Each number is 128 + 24 x the weight over its row's rms, rounded and kept within 0 to 255. Layers, rows and columns count from 0. Numbers have three digits each. The size before them is the row's rms in percent of the matrix's.

# v: layer 5 attention value, 128x256, rms 0.0844, rows 33-63, columns 128-255
# o: layer 5 attention output (transposed), 128x256, rms 0.162, rows 33-63, columns 128-255
# q: layer 5 attention query, 128x256, rms 0.112, rows 64-85, columns 128-255
# k: layer 5 attention key, 128x256, rms 0.0962, rows 64-84, columns 128-255
v33 095:169126185166109161120134141139140115121130110163145098106133145119083174139124129159129136080114117103139130168127142102106125151120150191082089138140120131144134148141136107119148152132131111162159106127118113106137131128103144121115153079132117053116155146116107154124149142146138150100094116134138133119157166118157127105126108161128151121104158160139112090107133142102069120124103
o33 082:135129153099118090113147140119128099123138137094132132118144081105125157135107153097117100163139120117098121087117141088146159095114151137130158115146113131128087125131119130115118147159114119141119144114105104126116119144107087107134071186130149179129160140145140097109094133141098076135194120150132134100099134144128131136197154155148081108121035108151140155133123119158162123150151
v34 100:120148078106111141133134127151152138113090120123111140140143152124136094107117139105089114075098128121156101126095134150113104127176125115090115119137097114146132106131152166140144099121126077097168089089114114161113133137157103121141144145154118176111126106129118158104080108101125175172133119105143174119106166106151148154115125116104123139088094112135130125164153143104112147097126
o34 090:151122135146125106121135130086109134122155148111122101127107124145132123146106124146149105171186111148140140161155163112128124145105128147163130114094137136092149116139085118105116160132122169148110124140111130090127127143120103090109111097112128050107102144160103104146171155126120138136147123145146138105189076136140120140136080144130118155134174143117117088132107174194108096109137
v35 093:145148144141134125166127113173151121161116142122126146103117138138114133119105134133132107158116135179105101112146158128177120092117141135129141152125075105105120170113138108122161130141133132149129099107167114074103151141101124158133115109131125164109138152152108166099128122143170152148092105126105095137142106134106091148103113115095137198131121083127123115117111081106133082128118
o35 080:114102113106159081102100102122093123110125121127127134136135142129113136119121170129125154102126140101170144163120162150097133140125127115140123134163145138104139113122131138162122113111125088148130131150104144134134121119124138105138145134158138133158130139123125078123127133108116119062161121105143127185119137122172140116162183107168134067155151149130176151126159156146146100088091
v36 095:118182096121115113149133129101112150091141124134145156150159118102150118161136149160103155141097148111125163140068125113086168125170166147133137157142092152122137178142120116148128121132072107139131124099083131126166133180159109142166124149157133104143152069145158132119157117100113125127127119115119135113117073184104098142147117138114062129130131153124113136142109129136143092187155
o36 083:123149123148108103081119130137157136157096102069108131092072106134135165092123102108121119151123132145154132138138182121100127120108112140135112079143144113154111130096147121107120140127141133136137136116102162086121153077141152135146113099151126125138125184141107170179097137108110118093080116152135165105136174147139125156147124162108144094137120145124101149132135150127120133128140
v37 100:130212173112121126108120106131138154115140129153133124106084117152146135126096117109143114144133161133149158125086127135153144056145132095157105183124125177106146137141132120112120156140087102097160152101116132109125110151146092129133117098148114111137117135136147134118132167142122160074134126158147122155090088120103117118116136100103083148100173073126152136156140082113145104173138
o37 093:146090102120138142153142128114163097163110111100139154123119122114144140160124159154102147136128105151078143130113158084095140150126093133082140117133130089149122171095118122171125086131100115162078119110126161148107140089115151145110104123106132145151181119119117126164131105120124130130113128107134134107157157083148087156152151107115113112152106197119139077152155134150105132133115
v38 098:171103102093070109114167152106124142120114096133153145115135118126100109114110122117133111122122112132124152120160108138187107128126121144154142125132140098124130150117092106146143107177073122136148154096173136095106101145153135099137094118150140125154168111174143163162130152111111144101135130141140120144135137064146145127123155091084123134123130136104151162148148103110128125125080
o38 080:122097177144168149172067119125136094145110132143136154138104127154157157153098123118120128161112130141143126106159180123111145134106177102111116168133089129124109125107117131107096139094137139144070126186114122123152158121106117152079131158161123157111133139059119099120161147135145135106097164144127140156130125140091085177134114126183108129122143113121131084153155146136135122129132
v39 104:087170087127147100133071154122097145149108106137149142164148091115092152150124135143138121142148091155134121112118128177121094117120118146113158162145107085096128111105128129113143139123144150187113160094113112128127143103146148140124120094164142082139150112072143142124065122145180137179121156097136111133101155094142130151150099135109135098172129114139128113151090125129167167123097
o39 088:167111158145103144110134140153141130133161117145127105107156143127170123120110114111163170089150150091140137113154072112110132130113184132141122097102133159117136126149144146156149106114125123105141123156111129116131113119119136122120164157102155175127109141178133145172152102139100072107183126123158100142111124182102097094108106146102147139113087133116097170137124136131116093090149
v40 092:145149154140142126165107125141141107130125129095138103155134137128143143117110137084147130144099122103131149105133137142127142113066112141151127122154119129118137130099127109141129106142098114159147110114119171122163121123131099136158133124089146112149104155147137129216150129106147127083086095137120160143155045108118091147092102140130129143151134122141130162165143148144124119169125
o40 088:137143079104111153097148156124157145129167126144164120123095137156156133139145121182100118063139119129119125130106116074110117132171111107115149136142133117132128152127178126111132120109095087127101161133144116129068116068136129136120092148153124134075144103107142127110120074157101125117155132097139101130096144146118171126159139116162163126155101115116125133077149095116126116098126
v41 100:161133113126155135091131125133090138152127138132132081117135098132094124112144121137158115132135163117139125165122109117127147132107143140125149128091126146128083123119154106116132171096154106129161140127129101121137138103095161133108133147100147102152091165178104098151127124145115157115155157129119140172127137125136072134111120125148110138142111125158145127126100077116176091151141
o41 081:127166130140102106139150152123128134149088167145124160150087146125147155122092148104163133145126140132165123115119137142158065122152098101127112138150091139116114107149134111101106105154143092147098104124116134132105113101133150125139126094157090129132134099075122124128119153130157128127107114136152112112160114116103167136107144112126200142120145127102143144064140170118112144137093
v42 095:114171122112094171111120148146122147108162132157137124112157139108127172164125170120136153124109113090153121112152126094172131113156132132144111106093124097147157122152159126116116109093138110135103121105110127177137105138117130140097129119123101095119087077131102154108096153149104144136115085108128150098138134139159146114117145149116113151132156139110128143100131101122143175091073
o42 085:122093145151117084126149133142103111124109115126129116116113151084114121132099124151089115139087138137131119156118133136174134194104139130112159102150160169123094184067058147097105153155143155148122106102165117117111146084099101104110106121156168141125142119150105098117143120114152111169158143135101123103143145111114146164142100150157138093116090167150127157085134144147072072129133
v43 097:121131132159095123119101129129104126164125129106161096169112127157129131143150123137104135127136130156082123093165141090088122163175192115147117166091097194112128126120109091114108157141131144117130139084120127154120123153143102081153122127134111102106117164115148139097110101091131098064097120136164147132132144173159136134162142113118119144096117136099156116171127143146119132150158
o43 089:120126127116095072138136142120132127060080134109105143105126123148153128119151118106154169132110149115174151162105149099114133167120131162102149114164141118092108138120142143105134088114145130145127095142147113107141128116093136114100148106156157120140141136179119121134180151111102147201143150148086107103176101106129132152103102147111174100174135105165092117121094075150124125118133
v44 094:125117172132134125093134145154190093148100179140137106131134141136111098097150119107126116118118143142119095103133165129133131120153145133168162111148126116139136106116105138095183148166132145108146135117125118108107109131160119142070114102156122138092117141175153113097162101126110170117103111173185093163126149068102141124166150070080155158107204140111155138126124098105136133130122
o44 087:140122080082154110142117110108155149124131120105115147142117099157128161154099143170136132131152129133071155187139135157133097114127119103107098181148121115102151144123087116180088110108094111143109125131171126154109121121095134123136144162114077140123176130100113095107115106131148102122165169079132141094147105111152121112052139084154098102131096117101132118128116142133118099141115
v45 104:132124155148192129152145153142129126109078139157122113105128124153117134104090116108130146095153157129136131146111121123172100115136138109125131147129122103100138136163071150142083140112119172118124121093144101149147128112122145122113133136111100124126099150126107149157175150161148115139102193146177110097124163068125126105136143140100147124130160107144144109086109112089127134086172
o45 087:104108116143128117131113136115135108126149144132128121171153147121114151142157171093140115160116150109119140124194165121128137131127122108124121120143100134165109099101115110113146118179098078151156127154164132117125139161102117090118170120130106139160149104106152112087150123082135118118149098120112108164167118117137140157062143089181132161129114125119135146145107104122139105138091
v46 092:091120117112168092105184148082112115095152145134156094162138190157125158155138167116075134098128115106113135139157171093134131153105099099109153148147106094141137141153127137131126142142089102157123103106111127117122125119128103163131110106154126097130101103167128115109094152134141143151120110111120160093135116139096089115147141193193131126129109106104127157154163093155122103112124
o46 086:144124168120123169143131118128135153101130093126144142091125093089147119106126134164125142132101124123191128119090086125139116112162136175119143104116146145126076136078125139114147120116149137159105111162152136101138095117123137105138122106122200141117151115119108081175109122118137120129107153124154118149119120104120161121137124101093104083127099149156147146106125133133120136147127
v47 100:151153100132089132105115098152135154128107185125108110128109176138090129140162110150104110114141138110147127132177160107077086119142166150109102156145122109158179096116130128107158133131160126117186100069158129092101153103144128095117135150119139147108143137092101138097069146129138112109139121126122147107136131108156149118138135148104145103099147134136127119189114142128096094079141
o47 090:106102133131151123128156164133122174106167080146121099088153072148129119119104146129172114137183147169121110147120148118172167176128134126120122122101132143123119087128095177114100136113120175173122118148112125173131088149128128134119135094139183130106121096156132143135106146118130133150133115114130109145100131091135133115133140100148115119152111145143104113030108108133130131149132
v48 090:096120110145155119099112152100100166098161138152167125129167120113143152096120154134183199162111130160113129132139124139098115110117149134141122105155096104128098120137140140166130136100158104133142140097125135141158112135154140168139137098122138117190125118142163109147145092127089192140116126163089101145120104186123114108091098174136104145150129158113145162131095125144111151121148
o48 089:167131143172097180146122111132134112150137111124089142079084164143106091161121104065114117098139110114119125148124128153144192136104165111148139155162169157144136123092147130084137124157122133137170158151083099118102140133112101062137136116173143122108147126124127173126152101157169086129162121122131170142139146080118146148143103131126127097139110174110119135135108102112172127098116
v49 090:142128114128095144141132099125147080096132122145094127083138114126139191124133105126131111145122116131127106085114089166147145123127096105149112127139171149094152084038119165109123124127131180108115122107065126129119108116144151123126124138128158127138113120152158134144127108131106119144114110178138147134128116126119157113146117114127139068125140127141133122126151161158140092123178
o49 079:129135129134107146119147158158129148153095133130142119161162157146095102087109146139113143120107162140093146146139186107162108131122148103135182152098077147120107126145147141107112141158118120091146122166193112109122142151157136093114140137148068123118113160143122123175132156114156129120125120056140096097148096100150141138125081117087124126116139115111079149114092091125106144138137
v50 095:109182133136153130135057096144099149133138127153133135121124135125156148134095126136142065130096131095176117145101124158131142100125112142123115074142165136099084145141075155132088127116099115141158121114143160112141120105127153139105178105149151111156133141151127151153163153118137122103131111165148128121152123070112139129074114104130163138107132144168145123071143116148133102139095
o50 090:157116123100100145143177146132149143163143112135131137169129161103084148112145081139144203133164140138131124106119130100148066098145093097121143150126065127127105128148172078157163158139141097136105122123113142133120120101133118139167107151106116142148142082131119168148083128156138154121126149084159122137089138165096121092145158148128149151183153146136119149143139143086106114124132
v51 095:118110099116141139124153109108120140123130114162113100140181109122132095174132110133100163112134113127120110150130125105118088140144127128153158129131121101111121140133128121134110133135155187093104097104083145146093132177179148163117160123155132153095126096164164116093141106107102128172110119103131130143111071152127135132132108137162106167136116192162138125150111111159089124124148
o51 091:122154123128128115117109174153134132152145131073135110116112142145164167118148148144131133123116140171139142138147100138115116137153111128105140092117148108166104115121112133131165120097119111127146131103143140107157110065147128097154118114125145123155097108120071128089068148119183146138109138140100159106131165130152181085083151097104167117133160103137125135062163124100134132140133
v52 091:128110146150171167128151135110118099115095129130131126093116125078140126117104126108133118141163168151098105172142149157117110116126124117107113127122122128113080142158163112088130129096136143107148051129184111145126121151113096126142130099149180150136225101108134108106154126093127113118136163137117124112097136179095128104116134153159136129132101152161134104152137133117121105107118
o52 088:126161115120128087124121105146148090132138136123146116087146099148141112153131158135114101093143101101146123101121052097143121103135149166104160155140149140146139113119101165178114129164121096124123152159081134104140118156135165142108128160103171140119140168122105153137101132152157122137132107123114156105105154128143117132123148119147101184119119114124162122130148135131141154140092
v53 102:102110114105155142156125170118140167147146098135152170090102071111146093098098162122129122145148101140162118180173129158137096074119114117105114090125123110127068140122124144124111170104120141147163117162149111113104103186065091142132135127133080097176128135142105115135140119139193125107126100083151121106123136113129109091145121130181110160099108151143120147135111136093140147135088
o53 088:138095140152181170149105088138081135133139132116146117132139171098127156152088110142121137152114122136110118101086138131114161113108149119138147149105111148163174154170100099116151085169170106107136131117111129159131128117090130116093102146100154151082150101107103156132172142122128143109148142176145148135138153163109114107126137129134154128131155122101172143118169129107135128152107
v54 091:125144117133162104116107065107143141139111154116124148114133113156129114100092128141121098143140136155153121138127195112161151087105101121139108121137153176130148152106139156119088157124155148165131130125087112127121109112124143136097110084150172099131125119085126129132104114161124112110161086101153104132144116160168115121152089160148139125150150103086093099155150130115144126159152
o54 076:134141147131087134125146150164092129139125118111144108092143130132107145159149149123107095115119147118089127122125086132141089129133158177144140142095078129115111099152128156145152111177143143092129128129155155138143135147118096121171098155066168122095126125174104107197133154106080139126116142138133137092083115126133114152141146098126118102108142145186112160130081124142104116099107
v55 094:150161125188100128124116164133114134118097191148130148115157120139150142113175133140117106141119116116137120182200091133165100143150135097142122112123093101144114166148100121138149139168121097124095134132173133131155111110125117095114110143092138142184106143099076100143147107099115141114132100111123122115136152132126156114103174132133130133109106087126128138124108128145120146083149
o55 098:120102123103149141146111111149139160150167095146157163145098121132093123141084121136157106125127129133137144086128144133126127157125094107139142135148172142103119109095108081165140088076107125121116124128141196152119161140145117135108147163148132105115126136138145111133124103118149130110116155143135121148138080080115143139124148115133135190161153161114130118131208109109136144134113
v56 095:049144154144174124134133142110112104160097149135140121121182123163161152106166156101130122147148144150127123171094141133140108120125164093106101152133141125107104149159149128114118140128143145121149122152179097109136104128156141139119107088132128107135137134171114105124135125127155144110124113115119111163113097113094162140109085106149123167146147134107144160065127118120126136115094
o56 087:152101140158100136104098123141140132117102139133111163158093148097105077163127112119093128144143140156106120159155105138166144108166123171153148148130120176106106118096112144163154117162141123133126124136125159112167107124059100107142142145137101158124135114095153122107129157077116128136154139103129085126145166101126133146118173165106162091153140131112139137136114117131111087087105
v57 095:101099108107126146131105121166100146097095113157144130129159089123094135111125141112183092105120148123138139165153116102082172113112113118089147157095176130090129137150128139152154125119128125150104142106125136101135109066151161129125120122150118134156137102136100127150134128103177120124160106127174094113127107120149095139106139105084180113119136109153159140103141112111133119083090
o57 087:146148153145139117100121132123153109154147159144132103122075143140165168175122122120119127149127141153099133097134121133186106130135115128170117116139073101108130131111132129128121164142138108078131145138134092131093091159132112135114097161104117140141112125126151131134120145163103145115128174132092118167088182157097131126152115134177124143122150154104122148115094172120144151142125
v58 097:136139111104117145131134176087073115116112120134139102117120142149126116137112127189118132094103100141132095118115118189104091136144143130108128128139140092154131136121120188166133139112116136153110103142117130135125142142113088134148178148157113120092111133103149114126105083098166153151157116114084134127102141153117120105140096153144110107104167136165135126118095132117104135153153
o58 081:116118141108122146121171106130190148113163133120112111080171170096123126110126131100130157152177147133136156144138139098119149107118123094100160117087114116150102102114122111091118143111108118149159130100132142095124118102120140128116110134096124130150127124133095112144141161173101139115140138138156125119180146131139142144062153090096119147141097118102094097075127100097109120117140
v59 098:142102074141096123114134086124156118119082158115144149093159108138132140143126128126132105101111111079143147143142149094155125156107071137102123177118129155162147121124171102121164131174129111108129092190114136114143132138134157152147083120114128101090142106086160123122094108114109128106139123129184101106143138152119150123125152151154172121155104140088133153126148165099116138130161
o59 090:124154164104088143096106135163096089136135098146155154149087085160126141151113161130127123092119136147088124132117117132123122143133155121156134155141131111111141171107147131157076118096101151159117127092122121141115169117171112120113120144098138149158144125181097127198152119126143163124168094155129121165143119133114102168176125121119127121079130127145081125142141102174133156161108
v60 095:126137147132121147143158116137143132149125151147083128140128135157116138141108114093123116107130128116160137122134144097141191147149144064092102171090111144126121134124128102116093121135089147141117129113188122125140180160120090128117062147103162125115144124096172138111108102136123111097120140133127109096130153094151087102122111179102160123137095124119169170135144171099135151107143
o60 072:121120164142114133105080148123110125089132084122162116138168101124117127112127158184139128148130095124096125092110111135115085156122114156155154074123117104131165134118107106147180110140189091067100152136134136158090077132120131130152165113148138117141134125115123108174174127100109155159119120121084133135120069149140159120089162144131104133110158133128120114170152102131139137139114
v61 092:162132125113176151125127143178116120114120116159139192084112141145142082129118117141115092131107137141175137125081116153163160095151138105125163068118146115138078123139107124132168114117109100146132143122146148116126153113125107145129161133119102206123119194130093139151160128097159083118117101093113158132124122133106155115078142130152109121115121095106130149109109098102144103175129
o61 089:142135113125144121159119089125096171144136124101098125100119128120085134101142148115107137164151118138074125138162153138146156140090108111133111177110128161145150120146083140087110116162125149082132131117085097129120107134099139088105133157138087093130162109126105138102161107135141116107140181169148124119123146123138151156132087135121139139153148138119148119129135129129135128055079
v62 084:088135146136142133129131141087141128133141156131116074141190148126133102073110068120112137144098153133118122161141092181147139159121114101136135137149137112144117112158127088130089111127110118140124110116126130067139141121132149117150128087139143122133093118124158145152156151114140100140139171144135154103086096104162123132137131148154120129146096103103085131136122132139112131123124
o62 072:151093094108100125156112154113182119113143124120168188140084123137143148164116123133138116101149084115121141087102122143159094116152138145106095116141144128108124148122135164152154166111129110117115115141148139157117100098122115117136136113116144145122159099156154112142090122162121120110117151094113095113129116141109119157118143115102138152118126143127157122087163070135152096128129
v63 103:072098123184145125112116124142121119160121151121150155142160110114140095153146165112170122139148147193117122159151124110148106084151125120137122131135126135103090160114110115117147126119090164122198138114127106105132100147152120114126152111149098136101139132093126131113121120114121104172080128133109148180118161073164144129127091129146144140121127162098121142116127136122160109116133
o63 089:154121148161156114133099186128122138097118116116111127152067154120089126101156105120136137134136094098074129142127092150084161112082123163155105138150151142126190124122111115162136091139160160142124172116129124163100151107118160089101123130093086135103117143080127147092149099111159148131153177114170145126129097141111121137139125148122146151158127127131129116147143096140125151147118
q64 077:142086162149121135084159143148147132127135132132137173104125133104089206119113140112134108140151114143095097126136114096138108107136117141118063187111097108120154146102133152153143123144130159113150096180133082122097127173093136075143092112081118110148126132145154106105075142099153095100137159112143140131148120098120137140137142132134128142124124141131146138128079132119130160138120
k64 088:114104121155164127085152135100142110118118144118122125134190088139129135121171118139107135136156161144136121112144145097170096107107152140139145138134107128127152124093094089127132180156143134086152180119136106120121128138144137125147103143107125109112140161095152149156156146166124189093119148118156098157098120107147091118140153113140094104091153143087133100101169174150130062100114
q65 078:080145123166148147141084132168098178109087121131146108186107122153123177136139082106148122124145131131142152156128133158105136126120079154118084141099126134149121122136129141120163150139146101120128142113113135185117125117143135129101139160154112109132154131116113097143148148140149090128146106119101086146108102107120141105121116136146125146148133115122122163099103155144114124125128
k65 085:142194139113142143148097121117087137094139110184161152107150172099126115134146127143108120100120157102103127164205147123128130138098095121112113171100096137090135119076154165149103106158138112085160135166137120107113153136118056106154150152140152127114117128132153191088134129121110140095133103118170111110118155128103118110111121137154166134105135076144152172185157140127173127137124
q66 078:141107125140117146149141151105134156110095120177133159132098148154157077135135127120150141137112155121123141124193115137112142136134128113130162130167127094095162124152119121078137126120107100159134145131158139100072105108098153108123130177078135123125105116126165098144119136080176106150113152131117129182099140143143151135072134150113121148120094098151158141139144102151111137125160
k66 091:143182110150138125126128114133168129102152123134119107112108163107137143144157079111117158109161140123146084128143133092183121138122134132098138143120148143131070098129080104153099131111147134111123104128134103099140145129079117136156146135103108108172122158099173120163146104115119134135138123125111112132132096103102111104078110112112125160109163135119108147208107095113142098138104
q67 094:104127130058153157116113131127138152144170113136137091138123135165135133099137128132114108171113147122151105113115133164163145151107177112092158111107091129136099131108095106122130134128135102083111135119128149128123143107150093169139149133152132132107096133149133189132123120131090124146106128113092176127103141151100105091125149100174149099128130152131126141080161150114148104119117
k67 097:145117124115159087131140161144113119148151113131121086106160134125104162123147148155164163105162090087094126149119157107159109112137139143146106130107118109108171160102128174087168169116140117126171095127105114157086096139115156134116133122103131088109120075136128159145112123142117109143149136151083150110157131061185122108175125145140102098102117138145114145117119128139144122076159
q68 083:127131133154094110162145120145154130105116138122101113164087156140121099118111132170148179105132135145132131085131132180110106146154088136122122123125145151104108118134146118119140147138092104188102118149102099158160151114120127135101103161138151136106148083105143143147106117094124086116134145095186086144162140148105110105149145117129131148152101142164097136192099081158109106133120
k68 094:115108169098122152127161114174161148092135179109130180140124154108111119126119143106143116163129141101147102130139092131114112102092118099143085112121132117135114123139119129200147151100135121129133155160132063142137183083129146141151154143153094117194153130172117122135130161104144126159124104061133155115150114101094165100134099158140158082136094124132094104128128085108109122158117
q69 077:130121093124153108172134149110142126070104124090184114137129109067143162138123178139149141124119163097136113138123152153111126096133088106102131130098127138154133178085135100168135131127115139132088102138116116170109166094127132128115156106125093109165124095137155107132185111124147102119106139149107117164163083116140136141121142117166129124091125126151140122161094088097104144153138
k69 087:165100127135132163123154171130130145122161119156114134138120139165150119147126154164117106145188127164110094151178110101114098098134147115124133150120179135094150093086069142189128137137099136109095137169160129165129146124159116102091127140144148139105121156113113096086149131119140150140095121098118147132139145116141150145121138093090156136111135125085151088129093135134117086119118
q70 095:110143155153097168148159108159092163152154125138078116170147128095138111125146139148170141115167126136143114124162129130110095153153102139160079085128151148120146103143104114100128132094141150147152100197128083149119118168138120084098132110124076111099140129175117106079114119103127105172158117099134140143170123143101130131116087161106135129111125109105114128124098141160093149109109
k70 085:139077145109124089135133135110134121137113121115100156110190139108127129128145122106132144135148173131145124091134142132092157096114161143091146104132103112110148040122117137145131127088118161095177111146087128142177154182152141145122173125155137092148078139126128112102139129153135112141083082150133119136105128159114117131113111131129096028111133085133115144145143127124179130160092
q71 078:105125147127137130117119103136100148125109100117127106128111141094097151142066121102158095127102138084131109119123144172085168125120088137121120098095099139129139131097200132132178115152139153166152112179123101114119169109108113140089161104141157118147104135130151147163109111121123118128154111126134160151088121088101097137207134123105149124121133129109114147106144109141150101124140
k71 084:089133173117151117153114108130130123103131143129173105114174075149122123163100185143126125140099132166104116141148131159111104132108134137121108137157135116126154111123140128083121154126087110148153121162161145127143139135148108149119121117141132123132148131154090134132143150148103144085094103166084085143161075153137091144130106117106112093111160154149154159138127143132143135147162
q72 088:118146136130138127122092071126092120148129143135108145161127107125093128166159162149123112097135121166106118191147156132122075125154158126131091111111168115100118102136113120103140130144121119124153103113120126127140129154120095100102171141085096119113108144135109105082154114129149124108121116121124159119133144149146213114150097115104120169122153116139149105151147131154119139118116
k72 086:123161086124162128121163096131134162106145097093088124120132127118107148130093124120066128181114094082135121116107118161144130104135138091089116139146106125114148153137088143163160108120128105104110137139149145147152145125118095123110116135097138147104129109127138113086088153121117145069115125150111134123109144089111120135172148158115123109101154119132154095112132150137151057110114
q73 087:124080125102125094118116125152169112129145133122107141132120143147114143118141137105107117114154102139120097083154108103091212109139121123156145146134176138090135135154122156078119184158119172124130141113168099066114129140099117089170121157116115149105092140130099135097141119139092125132081166155090153106124140123118111123140143074123131071170121116115154116126132131125147128127121
k73 093:125116104130113117120186130084144138122125097139118160120146154118170151122130104131133108110132112141089126155111141151168155094112166149151162113124135131128097081138137125123125118175093138148150101139113103088102124104131104118101154118147124141112136110118103161142138142117119145138117119131184143163155098149078116149102127136097138121129117170173118122110138143139112082141162
q74 092:152152163175140104183119091110134109124118156174125100151089106116128085118071118122156132091124147122159135142127122120107117159138124149165117106126133114161110117128167154081097110098088092156109118122122153107153126129136131129143170150125143137166132153149152083112116115133121126144131140133147093100146086135186163121099103168132117165138085101167111112142142136148107124128176
k74 090:156105120139098132129161122099116116116127121119078119140121095124141091124086124106141141117109123123115128089142142124152148146186157179114138139082111116116094130197131086110153168158136137118120138138103102110146141145139143135115138127142123152135105143163175083114134133100095144174110151138109131126101168142095116149138139122138100090098122147099109131177095111163106118092107
q75 089:152120149118087111144103124134130159131121102154102133135118089136138117092125142127192164165123127128141144123169075111137126130100134165120168126103137111163147100165123127150101125129106108162104092138135151130122163117164156127135180152135167124117137121124143156145104123116116117162143111110117087167075138158141104125108110157087115119139126133117115178134132120175083129127147
k75 096:111107122141102163112089125125135133137107123165117083116125159154141108112133084096162149112175149109168097114145135081120134112079109153146133108163140111110129087126111167112139135131135158107149138142111110125144115121137137172165169127109118127150099168131115153121169135133120133192106133080153116115145119124151127104124122103141118126099108111133082154148117130129119167174135
q76 084:087101094109115121136101149128153121131117134115149166130097139134107107129144125107127147142075117147135153113150110089158128127121126091122136143143142165116143151127083098136154145084139137139128153091149128145099147108090164111135131122144107107084196138102119087201154140145146146129131109120074101123119155138163076138112158163196106102141116133163151134160135121127126110175113
k76 097:098154124120153149151152151139108127137151139154125163115079161126101142134100215119127134141179163154140116118170112124139126121108122073141154139121139137117143124150103088139128120097122072131150133134165090146089117130089094092170145149100125122103103121145128149146131133166136135103120150094114120127129090121129195126157108138161161170105144141132127110124143105141108140110102
q77 077:124133111094148099106148108157109144109085143091098127116100107176150173147152111164138114172140090103121122113127128096107191156114143102111184143161132128132154166095088122073137094123154093151113145144114150119134109123111107129105164139141120151135141132121172158111154151145153109122169122124112146132078105107206114095149141101129148106136143127149147142076167141122150109127126
k77 089:131084087105114141148104122118120147083144116109098131130141143109159131105086118116140139144125091147128154148127127181128151103086151127119124101130127129140100095138142119116124095162150141121140101108108118109139153129121109155154162147164124161128122154124089133083133152133100133113151131124152080141078129133117119142140119149101176117151091136129067112110124118093114136150150
q78 083:162136134125125134132096124173114152116137112133113059106146132127113154100087158120101112150093121104124127132120095109113186151129108106109129122150126139169180158139134143131075085159148103099115115077123158116127144137067109114187076132132178152139129106120095128115110120119125167098147120124162124111127101078139116146117145142159094084130112119143149134148162127124145122146122
k78 091:115114119133139118105139101142149105106093122119114100147106082168155172169136169167143086091102117093106174130109132089098096119098122148127097147122152131100128158102177129133139137142142137095130122110124108118119094112167064116130125141128103138102150164119131114116149123168113111149120116160160096143127092181076113135106118121124142146123122183143100117109152103167137113174157
q79 094:150111133165128097114113109093147087134138161143122090085145144131151132145140145134089145108102146129124142149105089132110154150102118126128128138171158141108132132130142102131112109130123142137120119071168110093147148103118112142151100113141093123121115160124119133086116149133100094134138158158087135110109141146167114123138150111143171110130094152177149103144165138115134130101146
k79 087:107161070121123125130141151139153109121133108077116107114123138113144093126108144138088127126071110147106110133112121134129155125131156127143141108150109142185132169122127147096116160138076111165127135144108152123095115157155125132159103121108160120098152120150123124143165066111172128115137115096078096059140135152125159145088117139149152128152117153140128133116142118138130115132146
q80 093:101106133118126136111181128131130101108152135145098149155164123094120141129085137140164128115153125141167097134107174143132137139145147162157124115126128134159103101138149106103166141153110136162162068168097137143125103156074119104079115145105149120133120121127149104147113147133177112158143098100143136113128138098100129124104117136137116105132172135125130097097127106117121123139128
k80 081:071123130160148110152115129128115116133149156123171151104159126111122148116133109171111133093099123147179089134135154150144166108147087155137113114150147144118140063135097134120093147114093170144112111153125145167163131137150121173095169131169146114139104072111109122089072150119154118062112100143137113135129139140147160105105150117142150137153123121139118093134114120116121112116149
q81 092:087100101122137092148131130119141094133136129121124130109144161155155118121148096141101157167136123104091115092108120157121124097079139102150101130132159119146152119135121121119180119087185121119124153072130118140125099135096084170132127127104100113145145139138138128126133126144130106148126148180110119103080127149095145135122170126163116157138136155127098128115132113111155114122064
k81 092:096147184127139130181155181140107138115111143137123154130112156127120135148108135138147103095118122142123134163119131195139136127120129105166114144094101122108088099166111113144125184123102127173154108107167125110099118077144080142133118132121092141122120129119127146083155106152103129094114145095138172105105110137102110118135123101120183131164092132120161150142142139115164133118120
q82 093:115082102122105160113131111101107138149114106154156134183105164109118108156123108158184109086206163137137120100141126157122056119131110153167145143133139148084145125116139155114168144164116159133187103145121095103141120130107129083137126109141136115105135131126118101116106133152122144131140143107159101155152149094097152156091109120104152133142137140096103103096108130164108139103095
k82 090:132153185159127148113089073134094131140121114134104129124129114144128142115157131096128106174097148103106123143124127115136095089137108142161123108088130147142130154171172088117150111131126131143108144143146117167100156118068124165116121098148133104114125120121156108183135134075148163107132156108107092123142143125094123130136133130082117140095138110120108154156080118125127140104148
q83 089:089133121074139164112135110128117133133146102160153193146126150086104132160117140106142149090129132116150133104162131178159147097143145154168140110180136161093101145106140126164143124114129131122144131173125114111162129135149132108097126163121140114106139102125153065149154165110139109129135109091132150130148120121097139136134104149107145118114147111115147131137120160146170154145064
k83 089:157141111081146136161121087127115141167137122146166189121131098124145093136159109116120124103117153151106111110183051123157105141171077172143148115143139126149113157142105124135180109120093108093119154118134164164134137140166160136124172139121162164149156134080115091150128132105125118099094135107128112149118098096147144115120119157154115160117119102155136082124133143139093170102109
q84 086:103141150153132157102156104098136151163144111118115167131118107125089151133117093183117103140132107105100113103143113141196113094124137127144187115124114108119117114125106106101125145126158098151147098103150121122119147114081112145151084160147129138099148079109132096154117129162148110130116163122120083139103116110098132130134155160139135116124159124120143147079147110073159138115106
k84 093:137152122123119124108149140079118125104139151132160127105141146116095109105108094144097137140131145133120104126068142086174137122104119156147110132095126162166063113115171101148170111175128131130152152129138141154113102094156081112101155092128146115138150131138108099102126125134125093098108107126123127066182076124110113135123128151086145157135117123127146112113126137131125127099126
q85 099:131119142120130160103156134126127144145154130122117119150144134072093141086095121147149137102144122113143133140168151122136117152137108135186132131108122158143094094151116121113151147128152148124146079159149138142146111120123095111117145128113128132137132131117113109138122159096173108114139136097117143123186117107129155108097115143130094099118105144111098096079107136147096138100127